Weights of a small transformer language model: vocabulary 4096, tied embeddings.
Each number is 128 + 24 x the weight over its row's rms, rounded and kept within 0 to 255. Layers, rows and columns count from 0. Numbers have three digits each. The size before them is the row's rms in percent of the matrix's.

# q: layer 4 attention query, 160x160, rms 0.118, rows 121-159, columns 80-159
# k: layer 4 attention key, 160x160, rms 0.141, rows 121-159, columns 80-159
# v: layer 4 attention value, 160x160, rms 0.102, rows 96-138, columns 80-159
# o: layer 4 attention output (transposed), 160x160, rms 0.108, rows 96-137, columns 80-159
q121 143:135118145089145115134127138128115166122129124131142130124110160118127169107141149130113154121143122080148131121144149161145106122116118135180108141139141106117099125182132103087133111153147082106122162121131129126137163090131169139135129101
k121 110:111125122164126150160112105121152080116134140124141146154155153102108107163145075109125113122119126145130152168114112098159131123136108087108195123140129130144136158094124126120102103112109120168124098096105137125148152130078123131179113160
q122 102:139141102173119157134119103138136099131134130122106122132141099139135095139109118150125113135120142179102135133123117087137158132147146108093153123132104132130170128082118137165112142101112152148140104143130130135117096151117098116135140166
k122 089:150102143086134081108126115119119151154147131125133095082104109146155156107139152149121118126143158094137145100119134141112117148103133151136122129093108137137134098151128127149162168148127124078100145145160133105142137133188119129095144100
q123 079:145129079100109160173102149158084095111109125146132182106152119140150144100078158148087123141129147086094125136151142108166166153128115114126099100148147128150111104147138112121147086113104141167144096093129131138133080143129112122154127132
k123 091:166123121105165093152157137095173095153130139119162070111124127150124149131143096189141133114151136122133148096081134073128117182117133130146178164109131138100127124143154150111123158145107119113106147099135124140117150124106115118114152108
q124 092:125129127157115177153131096175133100130123149127110161138140114149096081160100127123131095133111133155084109137134114111133139128150102130076141127126117117158165142067092142168094129087112136150152082109121120127128112147118122136168149171
k124 084:155087150132154066102088165137146149131164102117131102073088135148112147100130120132144139125144154125175106134146127116121106166117101141149121130108115103141136115132142155126151165126165114108139125105154154137139124146149127076116149113
q125 085:132129145083126120112127151131098206135144122153159121107100123137148173096109146131129154139133125089114112092173145174129125126125143155152098141107139141116110130159135096099148109153162114144131132137156157127126156093128143123141113120
k125 087:136143137176105148126130102115125099115142101134112158099127129102115118156143097103128153138124131142114165167125072121109143106141121157095157128119172174172127171120115098148127065126116201134120115138116125146107113130109149155124066165
q126 102:131111158089134104117126135107121187123111125119153111120115146124148157109130119107147162100140100083152123109118162164116113128113132146163096133139163141103088121182151126084144110162149114108108147126136125142115148102131141133130127099
k126 071:124156142139144177146136138120142105113110147113151161179159132109102132179138083111135138111101102154102103165092138095138133108129157127114135139143124122150128157125133117114101100132118137156142121110090093125124150137090122147137104156
q127 086:116140114162114177126114122167151119114132137130105158148141102143102094153118134139114115155124150157095125124151110103123129144150131127073156127108105121134162147087081136169104128123114145136135101112130132114121108127108122115142127168
k127 080:146110138132147059106102134118106155143153104112073110073099130142124132096143125129119125124139144116135163138151101143136102165128108126129103119100105132121121098126105136130166142108133096106114140156147146125127109139171164102121158113
v96 087:078136153151110112071184129104179113175159133150105129144165133117133122107118098134130102092118170127134138111127114103151113123136149173155155110115092118140103130113136190116108117101121150121075102117126171140138134096105158090154076113
o96 072:129105123146159135122116077141121078134120118103145133114146153124098128159116136120141139147148122167162127132132118133081132164093100092100107140124146116134138134134141129138121125122128164139146147131121116146089121173144110156089174131
v97 119:107148129161067110145097147153136120113117127140134132126132107151111122141094150122120110166128116178087112159120091104073164111117138136131108139145118133162173157114140119161129128111149176158146120136112099100104093191142071116151154142
o97 131:140135115104143129115128137128128192145139120143133132099126116142134146130127140135122132120123142124109114114145141130139132124098153143146132143114114135124135129129134121143128145137151102107131134135134136133127130118131129119142120125
v98 126:122147126163113134126105133157131088120157164111118116130137155109076078189140111113115099120124130153102149179105126100117105133119080122117133109112108146167160165117117111152166149092117163160130091101092114117182140118110105142175139126
o98 120:134136119175140144126120123116131045146102122134127136114143097116115101157135133143123116109149157158112117151114135066178143121130143130116152135116114141118143129093111141124124132107095122108146123112124129135139102147132156122144127146
v99 113:075126139130120107133108118183106112094157108112134120112117105134141137149104165120127122129132098150089144117119087128076174099105146134121113133133105131156173123108145106147154131102141141137159121146169111113101125170124079158163135159
o99 121:150138128114138130110124143121126214150125141140126144110125126148115147120114134144114128139130147123118111121152130134140137132101132149145130142119122128130140140126120124137120137134160122124133122120127142124131099119116135116131123130
v100 081:148117159121120175105121098106153129143148125194133134093158163102144102126113116127146109135122139135160115130140129129159128101139154164131119128147141105118143130114112148102074113138126126149132123120148154124143110124141158065165108116
o100 054:114145128144134084110126089126123103114110112090109114169128134131118131127169119085138141134094163162132122141135127173077098151109116131103099112092149152135091121097167134148152099147121153141115162164119137139077166154119131132094142102
v101 111:107108118117128155119143083099113094134134155140110093160155167109107101171137114113139087090113124115101142148099105112145135133108128105104131069136107151142153144103130129135123148115106114145102104106134114127188141144128137168187088132
o101 115:150127130164146113133118112134141059137111127114138128110151111148110102145138113156119135153160131169146151141117132089131126152135098129115141141137116115131145147121108135125145131127100153136148132112118125132128107144104140136110157133
v102 117:145093125105159140120143132137133154120127129100125141127105126131158173090139159148143171136132102122157122085149158170127114134135108147151116129131155104134071086166149102075087108165138129104130144125181153155105150083135141129067140103
o102 121:119134136110129126143119138113115149116123135137125128127125135125127132112124121124115129129132133074130120131131124146128138137120122129132121122126129128130115135130120130101129119125146125140117122120118135105141134126129148126128132127
v103 105:131138087139139147103158088081158105140124161135127102135165161119118110160131101137132086085126150119142139142105132122170104130108149116118159095175104129134170122118134153134122128118121107126097144122142143109196113125112140132130098140
o103 111:138116139146138114129127120144121042114130112116135122133133113156146118142157090124128139131145120168141158126112153113099124148134119116125134120147143117121124130156135163123135134144080152116138143132126126161095145158119123145110152116
v104 112:090163131123141153115089161161141164142141089103116101166124097126125117115118156119127155170118114109143161107126151107105130121127143162167118098103131111106077120107153141132149140114145127123139117158136136172068150122123129123133098138
o104 115:121115137098112141126138106108136246154122141153124152096118127128113168083106153146112110106112114107124131117147100163127133129160142139119100146119118145132135141138099058141127115123179112151134101118116105104150094091102163151134132166
v105 088:128142152146111107164035144156094137117119097109130122095109111153126136127095154113140162185150113148108110128087149107080145155120111074124108162156134114106134159108127148143146168133155126138164140152094084104115120167145095118127144140
o105 102:119137118109120125116138133122149204145132127141115137118119128113114156120119152131135123111098128127102121120158117138150127098138155155133133133110119145137129128130124093132136123122151100111128125136144136132134122115121131121157098137
v106 097:199103149147081084150102112150148137159157086121137208112118120153139109116132095121113120154143172139158123131131117085122131107141091156122150154121117095079124122130114139109169140144133142144152137126091129124107088139124124096110158131
o106 075:102115101131119130186136146126102091109115126118132102119101150098120136149091164110195172150154143162111125145120128157134090090139130109128135116115140162127105134110149113158101131103144104124134109108147131124121178090157079112098150152
v107 082:114133147118138116135138157149090148110136093064105165119092088117116164115097158095131158134139099160127122128100123166091126138166148135112124137097149164126109144137132083131175104123128171116150129154152108126087111134163124134086173137
o107 099:144159115115109133130119152125125214129120158173137131134109125125120121101128143153109108133128155071091103137164130109153162105125137153149128134127117136131122111110098106144111133115146100135115106127130136099146120093138128097139093135
v108 091:127106125149091117148147112133119125120118146128110161100115121104142157132110134166124146103130140107125085128096134145125132142126115117104123177179127143160151164116119146131114122128127096150085122129100098147147069142097113086097161128
o108 080:114139092124123089126124131128123062113127142126124085139148162133133101148171124086178156146125113141106139165143163148097105117095126142110155135119151135146089129131163181140129132160068144070135171164173147130098185146159113131122115085
v109 083:145053112088124167136107125070123117095101152139130111102097135089171147125123135167138126127125146144168127135218153139149117117111092133108130157102114103141139116137098103130104137133150102104138156118123123138084141136189155171152140107
o109 052:117182140169171085115128096169117076123138104121123122176153110146095075130152123102146147126152141118141091140114138123136147134163136111134090115119141161149156099095127161125138144128109176131110155100150144133206112182099139110148144116
v110 091:082133106110140070154168148141102116143134141098113121134109139113107146149117117089127111149129102126091143124095130139088114137107130125127113104101155142122123130124167116147160142104135137137115096129109085114137168153148098177127122106
o110 077:152090139132134166115118140120146141148102126151150147097130099124148120134110124200088093090132102097111121139122125069204141144147144122130124151166079114114149136126080111107133124141122122122162101086137122126165093100112147131145121159
v111 095:079121151145158125132117175140101099096110107083111134134162120095105122151134124116130123136140112128127144174182144087129097111127115106123121076058124103101134133133123100150189126114128110146163107131158148122137164141129159145152136118
o111 095:152109123175149155135148108126118086120115137128142128108112143119111125155115106162083107114140123168120094106105126108179141156116122113138125148163113145125148122098135137099117155112146130128147094062100139158157105112111130121139122176
v112 087:115083139142095118109087093116147153149096110097118076134141130127166142127131167150127145120144105116149091133105166118149127132120104063115114126180027097175113098118110178133156131128111092145095100147097149152158122144119153134130107125
o112 071:114142092136127072166111129129155086130132133135107111105156152123062149153118126114133150122108106158133152097122103135141138170113125117118147147072172167141103159148136142094115162125125137099169142156160139168123093127122136155139121106
v113 107:133121162131168151121126139131142143159126099097117139144114139121113131112152128114118179113115120105156128134125155116142099135148068127147133134151137125094045105153119132061143119147126116133133110106146158190121162088089155128098121113
o113 128:120120129131110136144138118114138073127112126130122123115122139096127110119122136122134121118137119116133125133118122118138124140155120112116121120118123126130114128110118116119127115113118123129118123130117122122145118118127158135128130141
v114 088:104151137128102118118116103096111110139110124119116124116145125092135124159113101117131111095120131117105081172093105121150113133118185061099128095162130129140138146113130146141120113119121127167122114096122144164180090172139162133117104140
o114 094:151111108161144111136138112151134057141130123112131116127133146117102109145145107130133138137137120163155143113122152085150125156102086135132132151141125129136137134131141155113146148123103140100160131142144117153128141123129093132130137117
v115 110:142197089109116144112158100131108161152124160155136107111122096142114140077123108139106153130122097109113109090081138172133123167148137110140114147184170136105115146132142163138085115155120119134068155142137129146093111114113115121097148136
o115 108:115134128083116107121104145125135180132136130129117127141141143137159142102144144112154132140103148090123162141151135142090122094119141169121139139103141121143097113169123106119147107135122118113127157168148105093105147129148107134117113096
v116 083:097110099159087100121198100166162138151126172103136129135111138147097139120126147125159139117112105128124135103088088127118128140138135133148122151166125185143141152142131103155099117117106118135087101128119143151143110108115084149112133108
o116 063:140161125132107154100115152118136127140095158162122129109113142110172087139147117124123121124159119088068122186154135144091153100075129147062192112145121119136110151150103168160144155135091134102128131112165110091125122138147170137121102097
v117 112:164122128144118153142089127117147109148139164158111089127134188154113077160163099132126103112127163151136123190099124117144101119130113118105136127119116129134150123124112129112138129133132125147151135087095143139186126125105134105141122142
o117 108:122118124162127121132139124131132016125112113113128125142129106099133115144131117108169134114144127148137135120111140097146114130144122113124132123124143120133131125112137147114123138119083122110122122132124120138120139150136139137129141114
v118 110:133145089135094103120159075122145113143125134137144125138136120139125108124087118161137095119114129141094124147116098131115155124109161136117133106167133139145196140094152156162100143108119128152108133149101093111150072162146090120171121154
o118 123:132136126110140121116107153132121167135132117129129125114134122153143153128145140121130135135113133133126147116136142123105124119113141142137131146115129121121127127146131119137139135142142130116134141135150134131104144138133119127127148113
v119 115:192132126044110166150138106104090141123107134195133148089120110128123148103145106155105146118138157116118099132149139180131141164135111134125122134119174148099145128129117163148112112151129138120119149090090107140115083147169148125131151132
o119 107:111139112135125082136136135162126143115157128110118093194154128129154111128156148094179132156096121110151173132119122123096099102148132145110132132114140121141103092129141119140140115128103130134097163168141129103111168130143062124119115080
v120 098:149084113118187119123167141128140143142140143104158132146091147138168159104128130161113145130123115102159137084155134141134110131133118176155118140108099095145071087172121131090118125155144114084109157132153143153096189071114137124104138097
o120 120:116132143124115131144121132117112121109116130125126130128134121125130116119130132121123130131144135103136120143109117142122138143124117113126122111134141123119123136126120129121114108128130143151121116120115134109140111137129146131121144122
v121 118:123130106139101128127112115112142120132128159141115091103149165126108096182150110135129076103098158145117144164114097095145118096127127122102140095098106144166192148096109100145158137106129120150106105106087113138199124156128126133176128130
o121 113:136138125170134133124142113136137040133123122127132138153149097125121093155135111130138141120149128163125142135114143095133123129151122114109147116149131127125128133114120160137117128114089145121130124139117119131113115136121139140129131124
v122 117:137145140128120127151093135176101178120126094094129162090091113154132145118133178113120177180128116143123101109120139116102130127163118127133115137086149137095114125136132089111166125146148127111162131144170139141101130142118104122093172112
o122 117:124133118107114134135132138091126186119115160168117137131104143096114157112116130137124116092110143078090109116149122157152132108118141143150119128129129143140099124133125115111117117115157095111113104131125138112131133078123159107150087145
v123 112:148133121116109142161144125131086127127118158180134154080136145123121137116133090140117128119135185114100120146131095157136104126137151150147158152111163131085163117138121155144097122145148125148106141077106111131145135161150146119120157117
o123 103:139143114128139115125157116152117077094141136096133105169144123127162089138158126101159132150124134135154129146127155132087100113141116127110130124141121105144114105104149155152122096153084150116104151157148138125076174143154044121126131098
v124 096:135142139106113176130106159123098144128098151159119142099164148160110121138145143111130127167150177140114072141135139080162130162130148089118152130084136137089125122132106117120161136139140140124132134080114166098147134147140159117109165105
o124 090:128095104166149119172139106145143026094139120112133104148110136100125125170140110120152139123132113150145137109105121140136099132122101102145126127139135115138135114123163147108117139133107129122124129137127128155117150115127077122141118129
v125 104:174141131097114152137101148113104132120123151157104127105128151112100135115158104136106162116132150132140121152124164130150088200156039113146113171134161143106092152146098149099143111130134140132092128096096140145137147083125152110123151124
o125 118:111120125167127123138130112130142035128125125118116122154138131099131096144143130111153120123119126131132140142118124101145119102146136118108134120111130141128118113126131137114133121114087125120134135135129118132140143140144138129133095123
v126 090:170136134075115167143145149127079131120094144148120155102108118121108141114152135135118156112149154131077097139131141144134119167149155124118141127064174138099139142130097123131151131141110142118135129093124151132128094142160139138109167130
o126 089:136127107159146101153129121148116059096138141124141094170147134129133107155140135137167128179143134129136144129111128100119127128097101127147129135139128118135136083125156138114122138118104127122116137137143130121119156127149081108135099101
v127 095:116159121123133174130092170105115122091134117105100103147165131091060103168152124091126137111115135108104139178099143107146094147135095099131130130106143111122125170100109139127157119106118144158130086096111125139150139136119169164147095148
o127 113:129114120167127127136143080134154059143121137141138126123135114121133107134134130155136115138136113160132145143129110088141131131157122127110120124122106136127130122113119108121142137115087123128130123117122119146150119121117144132129117143
q128 078:160131105129131123149137139066125129133133128154143102134146174117159112106122112133106135121127150103139124130156132168147095144134063110158113116159146129128082119120130107120142084122175129133130132094146166126134170106140119143115110101
k128 085:104144089146129185145110104122131092115112180105099125171149153114160104118125156139121129138114113130121117113134133120117143130117164102117122081156139121135143144100112131118103170115139106175108122111130160115213153141115113144161116097
q129 090:151163104132107086123135115169106207152151114129144157121070116122140109110087162120084152149137124131096114112134100172110136104133137167133089143131119123168122119102115128175126111119149108128127154147122152092133121128089096156146118143
k129 122:162138118105140123146114142138133100145122160114145079117135102125117142205136129147146131118125120115114177117068156124091153151079146167147104158101132150161152143152186115135139143151116145126124129136120114159106135144176132142110122101
q130 085:167109133122154127175116135104114075103102143118129107108179157135133136142153100136121125124124139088146119134106156143138118161120088107150148113134144099108148139167141133070150113151135144130128118134130146162152146139141157132097089108
k130 098:095161107157103174128123099115127105119104166149084156163133129086131092090109138106104113132112116128102105127165102119148117128156155062116149079154127115088143123099069143109108122102126132153123131121143165101165112132098129142161130121
q131 075:130114126100104130156106135174104177119066165123114131130147155136070154149143096098162123092124124082103137093121201109135114156120138164106077139110151123132141128115145129112173141096117110164134147096116127174136150160142159128095117108
k131 156:080140100123162096105105098109131136164148068104117135119139119112144152085088101125133131137105120134125108079152128130133105130130133097156153097150137127109099116098139178117133128097155107127140111183151148147085145107117146095130116169
q132 085:142123122134090126137087108135126120126088178104130116121148130136111139145154101130150132090104143130127141101109172089115131146110187130132127140103120122085156131120153138139133175143106147167130131113117121177119158185132130124091130094
k132 101:087118136107181109103143138108163131180176075098143133113127113102122152119097092142146145142132133148131120110132142150148110153118116153184136118135126128128085110137168181103155116100152105086141110152154134130071134109124101107111120137
q133 083:139132126112099078098140129139094198150138109125130117096075133110133145116118164138108132116154114100132110109151108171107124111130142138146074141136139113108110111156113090137165101142146090130133169177118124087151120097134145130140094127
k133 154:178116121113136137148131133125145087132121187141148110102117129146116111197170125151139114117137128130123175151096136097118148147092140156119132145090104147173171157156152090136131158147099143153115143097111099134157129134142115142134140097
q134 107:119141120160106165106123130136136103124127146113122133147143095143091103168157118142134116120109145164109143152103100090113146112121155127102160133110128144141173156122121133156104152113092161133127129113118120121110084150117121117123145142
k134 088:149110161089134094106152135147113194125136080125138123140099116172128147104124136132142147127152121141134110121107151179122115117151107183164092130098121137128090094154158152117160110141139128078134141153155109139058144103145101110086167126
q135 114:123120158100114117113114119132127145114087125130129105132125153112131161102131123117163125073156089088154132117150155149124110150128113133149116103124145134081104121172130123080177121155126109123114141149168121140148155102169155113112129093
k135 113:134120106108147155136118132134163055135146167150148148095127168128121121146154118148144111118130146109103173152133152095160146174099125108135179157086107136130169144153133111099128126112114108137095136094105121129161135106116096132176120099
q136 089:138140102152082162130133123157139125130137127169119124147137135140141123086099136099154096135115124159090118131152119113116164102166143138091148133101119172139110100099118123176070106098120156174135073121143131133112107142117099123133147135
k136 104:122078112084134098152124165122102127107110157135166078113136137148145154162127128153143143117146139106124154123083148146149159157083123111147121172089128135126139108155175124131131145152140093093104145103123105129119149134163104143100136076
q137 089:130130159137150181128132137102133025122140123120097095132157123123127112185120070125144127132095133184139139149127122103122150137121113123092180117119127130093161164124139146122089166160102172130141100128147108145111122171142126101124119132
k137 131:111124140147138116112155139150136184122139091115107185126080118110123133066107127136113135131141126120144084116182134150154096103164071124144109138138115116111094085145086158085148098123156136116151129128136157137106117111106128117130170149
q138 104:112103136100167091123130128135118178127131105151143127122106142116150159090140155128116143121159110091145122120146142178153114154118095111150116115124123108104091105159122104090163113131169095116128155132150143131155161096149131150145125096
k138 086:119141104138139156126113119110131069139126153106116134123150160115124095173151134122139118133111119119104151140139127090100171156108159103122167150144133120150165165137129090153100162104122133203116119088111123128185122149108125141172087123
q139 093:143113110096114109121128133128117098111079129116116103135182154135153175117152111110148100116130149071151133118110165115180085165118120086180132136125160111103112101156140122077174113133142119145120116125150137159153138151134147119102102110
k139 105:089143081143146169126138091113147065142111158116109149125151149092134132096108101138124107121110119134084117094129118128155156161123143072164173103157120105083157136126136138080100140107124113163111125117156160110166144142080116142163110114
q140 113:133099141121134098117130127143119171130136104137141128098102155122164164085121141137133136107162113070150105129162144141143121136132108119160102124128121108094098107182115106079152119147141070118122154136148139127168146109126160135133125096
k140 146:151121113113130145139117131124139070124136169141140119095144161135119106183179118141137112119129161131106168173130122081115153157093145125109156147094129136148181168130136087166106152120109135161106128092103111119168109149113115139157110114
q141 126:124109150106134115130116130129097166124116119119128117105092136116118163107126143127113132114164111099158126122157126160144106159118085123160093120144135118110091113180127114083147107143142100106121164129134136146156149098147161132117125081
k141 088:137116121115161146143091102120171072135151160114137131090128172119105095164159099155135115120119121124108155149147132071119160160108113112141169114114123140157161156137120117111119139099123153173123113087094151150159119132115120110195106120
q142 084:116150108144134095095140106170127193142176103141161154125089119131157122101109154118109143153121116142117107120149096167130143096134117149149114147134117135156109117116112110165127119112149080109127147147127156086143130097089085141156121143
k142 108:156120120123136115145120138130142111139116165090150084136135107139119145218138133144138141106124117123137170124068137127105154147082154166145104176123134139178149154159174088151111154153099125131119118120118096143132135147155124148114114098
q143 086:128102131118123160144097133124130090091086140122131080138214140142157150114158095116150133106128154114137142127126170081147113149117123114152118136112141100096144135150138119075119124138115117148148122091155122181120131125144128113104123104
k143 137:074139115155131129093130110124117138144158081127093149152143128096154128069089140097117141144101138118134111112174114150145130114153132098135135104151133109105104114096112148121113117097148094130130116159149141119106120109106136109132111146
q144 078:135166101141126087155155108133104177159159124137103153112044115133127121135113156145091110154134128137103118133110086167114106097141121142132122136138134146159135119105124124177149129116150090100127138157101140081145100107104109132132133162
k144 145:175126125111106139142137130134134093125102196142154091135142118152119121190153137132145121115129129125107168130078139112100169149087155155121117135109131155169156150144160084147119125158080139157103138095122100137161127137166114146120122086
q145 076:115114130189150184114103123129144093125116141099130111142142108140096124191120087136122144094102129171154138159130117074111183150097097140100142145128094155154169152110135156140108155134105165086119107122137147161111111121125126112121109138
k145 158:108141147154136111118125117130132177143133065094105162142101094123125133072098117130118143147124102136155100110147132154127095113166095135135111114160124119106081089121113184103142113118137136119155113178150149139084127116121147110114138161
q146 088:135117118087105111138107132129109117122076144134120119123181155120115132109147092119157103139135138095102148097137161120130099130148137101123104099112152132084134105131167140125158105156107133190174119117162130170118129177176139120103121110
k146 087:102089119080162123140120159126152101126121148126164143115128163120128155125127072168124137122143139119106136128100148119175156172089132119158161163107135118110137136146164151085130144129150102112113151068129152137113144123137094139139163086
q147 088:150136121149115102113140108146105168140147153095161140095096115118134125154126159138108185147140133141128095096127110150094159130076149155131077153127114102146153143125148111165130150124138120107114174118090133126140093129103105166131130130
k147 121:151137186126148136090123093108146155168148065102135116125135099127126148144131100128140141133117110135153132129126123135096105110119129170162118107131116149177077139136155131160138103131136174118153101155146120144075121123137146097102082153
q148 109:121159126161102162087136129130161091127131128126094139139134092133108108169155110134132122118105151145118143165104091097129151095142157119087161132121122154142172160114112135166110134112086178122126117129109125118114092148107127118130122138
k148 071:139116132118100094136159124138101163128122119164136118161100127173107129085101167137119123137156124150153110136094148162101117107149098154118103121090099132101125070115148149121138132164134136081126159174158105121079127132127109129090195145
q149 089:127150148166141171153135126113137062122106132125100128143164112138108104169127086143157103138106122180118135161113119104103149104134145133092155111126127163146156154109130140149112139139099190140145113127139111134104103150141137109116134145
k149 078:143132141097105088123151136147107210101114117174102153140115120125142119056123148108112129144123126114146090130178130158130088123163084128093091122091125137111111089104063145115159090125153139098133148150120109121119105106140145118117192149
q150 098:143144112155131119109149136147120184148175135137142152105084118114154109134118164127076170149151131141136103133137089159121150112094110158125083141143141113172134135126108106151118122110141111101127167114099138094140088127098105154151128161
k150 108:169161157138106145117113089122121146147129114094121112125134086143123117157141137121130120139108098114139137108130108120064107093125160152122098116161118151166109151115130123176126089141107192152148119166127108144125112123144163116118086158
q151 077:144158095124104111094092129168119193126140120170138147111129123128164148073117174080124122157096122090129110099134118154145162095148168143151111140135131140136093136157127106156104109122168101139142146173109153107143120127118097149180114109
k151 132:160102115095140134157128142112126089125127172130168085131152133150124130198155115155155119116135139128125163131072149119116156149066132128136124163100143143159151154160177105142124150148116125111115141090109114132138134145140114144121122092
q152 139:121137127162098146072152115134169094150128132121105134168139103115105096139159124109135099109112138138118156161096087091137144092188142116085163110115110131145151139099092137162127130095084148143122117131112108089144099124113146124135129141
k152 095:124128112134086101157149149134119128124144154181133117139101135187126099107107157135140092134162150172112129154120151136082117119142131147061123129102117143106182107056127130161149160132102123119125134157137084107133108160126097140132182152
q153 096:142106150083100098113109118143101142108093128140118122119143148111142162096153127079150115113148099085136146103142179144147101161139160134165102120089133111094121105150133113076174135157145109146111160151146122145146174132161160136128130088
k153 088:102095124102177127150122127096183061147134139115166119108139159116125135159155076154141111123134141126101158125117129099146157166092142107159196167115129113124147139165156115123123148125130114126109133078114137127139145131092100140169095125
q154 088:104098146149184146090162141079157096128157125090146128162112099129123115181147125154128159101123125162182142155103087115120148131112100132130151119147093143123131148143148157126130144138130113073112141163133128101114131094128120120125138138
k154 098:133159157165110136111138113140112159121158097126076179141090108133122101084139141112120132153125116146146103139198114145114080098192099154098104098144107133121115117088063109126132110116124164144146136163134109099136102127105164122136151171
q155 082:138117120177151142119151125106139121145198120110122138108092086126126146181111120172087141134138145130193119175101112137112152144103088144155164139145088137151125143148108147140095151131128126056083113150112131123136109123104123104114119122
k155 095:149133150176117134116147112142126169130103112107102138152090101127124098115116139112114127134133078125141105115178125141090120064155082182121075120161109116156099110132100114156146115134113161154155117151141129145126120114128153149114139172
q156 060:144138087128138144132105097168118133124161110170130178104106126156150169094087145084106128184135172129127124121124135120150147127140124124143129125090133143159076121131134122172100112117136125101130118095123136122112126171105109125138117103
k156 133:165104118090130142145121143133133086113127178134166095112145161137112132181155130147143119112134140122116154136089159115114156155067129121131131158107145147152154144154182112135118146150122116118094121090114120147142136138152101144134130088
q157 128:111152118153113141117137112128147096140142134131116133141130116127113094148125120134124101143123135160087137143108106094106151109165144115088159126105112137149161141095108138164110153103093158152134095141107113108111094168101109124144143160
k157 080:135117149112085082143175163147106179125133113174145115128117133183126143107099156117121112126153150150124101143110144147104117110122119155095096154092140150123135100106161136132159129150135130075125136161150101120082109160158100130093185138
q158 081:117125135108136093124141129136097158144184099154145131116075142124129112115138170119116146125137128140116117127137097168122117110141112127156134128140134104111098119135107106131154115135171056099124150145103134082159141119110130151153138129
k158 132:168108122112121133151129144132147104126121184122149081126143154144116120202161128145128114103133135119110166140091135088107171148081156142122130167109145147180164161148156091152103150145105125144107122084113103140152133128147109155127126082
q159 100:160163104139133132142153126118115150151169136122138158102104099111105104145110128135104158161133151157122114158139080140130144105111116140078113123128144134185135134105124132171083137098114147125140124101094136092107102138111110125144148163
k159 097:188126165114129087143127109139123180117093118112134094144115095166116124136131123126139144126123103137147119095110141130110092094111134207117078138127125151161109115126147145151137117174114162120153123158112104150096107133172147122093154151
v128 084:218139122117124127141136133117103114157079148165102129171125107121136127155144137125128143166114153116105181120091124119128138119124084144138134140163151128169107100138132088124069159149112100075100161139151104110113164099131121135130111097
o128 075:123099143115174175113147120099122155152158123122162134126099141142109106112143132120114109104169140129178087136115133138121115119201118147097112104126110145084133096128142132124154118101130168180110087106085111128175089127121108154115133151
v129 091:139108081132123104109169115159166122151160094129147157106102107137130103104122103137123120082148147108127145125172123117156126113150132156148135150082099111084145104148111163129193121115147092105145121163136118103129126128150111100159156133
o129 077:128161116145107141128110145169071105087106128126135128123119162114173112136079134142153131178159155193117122133117106130090123144097125105094122102131127125128128130114116124160103116124150133141110144104130142119110139134150079110119134126
v130 106:044147124148136156136118107130128132118142143131123134080168117129116123141100122106146105131124104127127092129140168163130085122116125149126104117122125118066102160089133085133091129124127156155114103176111128160159131118115149148090188134
o130 100:130119139122117117115110114140122106116133136100113130164184130130144144120134086144122131090084128086119156123134140114140135130097148112155153155142136094177140116179118177107131141161127107092148164151150130129104129171107141117183100124
v131 098:127131156160097138145149127118132148124073169114127116127129142095137158136095158135122086150120136121138108094146126140119137139120139108138138128165171179214122145131143106124075128128107119127103142105152123152129130134134149134147160121
o131 089:106117122107134115125144125113146188132146112145160100142095144175125128081197142109149130089104112122126133141155151138108124125179120167118120123144124155083109121128146093134151163126120130143093113177125117108124134123133103124093102142
v132 082:107158125116130140143120136105138112127136128103107095135136150112154146173123131122136151157103131118113136112107125150076136117110144149128091127147180171158131129116148090157075126129104138139099134111104178179114119139094135164138094136
o132 078:121107146108164137128148107084144124132150141129139125137144102146083139151190128131106128075122084091134119138124169106170124137134130131149148133145114105132146133140129148054140161123106130097139122130160108151136111104094164147152116114
v133 084:208132110124129088144168164161113094141143105119110141141111118138140105123137099140122145121125156101130166129122116106124131119143096134130146154113156103121121117135107158144209161113135120112114145143128092096118109150147157103113083143
o133 065:129165128135158148119137153125104138137135133147124147106108097107156114157073164150117138172178130168113122129097133115120122136097128113105152112111100118117137131084134126136115085098114100146111100077133141117159120100135056140101160113
v134 086:133140167149155119111112141161104161135086165096141134115111120159137141127125124160106130118155116131148121161111104136150149163134132097153157134173094131120086118122131153112078156157115097109123131104163134140147113151143145066163170126
o134 078:126123110124092091152122137133153112111168125111144117118121161165123118082116145106158116203073153147134129079127096125097117125149139128112116146096147130173102074153136132160128116122147128150131132186100128129072128167179108129102126141
v135 099:097135162141130155156115118113114104089100139100097095159145132088123157140122162107140132164118136139122148132117111157117141128117140085125125106143137148179111151114122078151084111129113145158096134119151164141145133136143132154106103159
o135 091:153117130114168128119155115110142104145150138121153124122152105165099136129191118120097124102116121074146110105126171104142139135147133151141137156151123121120131109150139151098128150152099138099154098139141117159137107136103152124136116111
v136 101:043128150124137122118112115158124137130175103100137111049130101168126118152138132127131123095146082145129122136139139147118147125130144145152120132143093116065118148112132102130148185122133109150113129181140115135136123134140096129115192127
o136 089:113135141119100127151109129140121081103120155100122156151151138128133140120102115152128131161099156127105146101126109109124121112109154094123150135117146092180140111165101156106108116156156110102165153127148122149089109159133187113179091140
v137 115:179150099108116147158161144080106106114099158114102089162121138098110125150114119121139145160095137128104137143116107135105120130113127126122108140136197154180128134144126102137089116120115157152110142106107114141132124134131140135098085148
o137 113:108128145117184124111146122113152121145146115139142137123138090156133125159186105123100131088139125085149114129097167091145135133134131158141156128150087111092136123125150135101136137130087131098126089121137125135160114115106132143119134109
v138 106:080148114120114149127104123119138118165142112109124125081171134125141116140097115084156131140113112128118096148155137151108134117123101169125096123091140119044106162108130104139123119128123160156142118137090132169141121118103154117137162178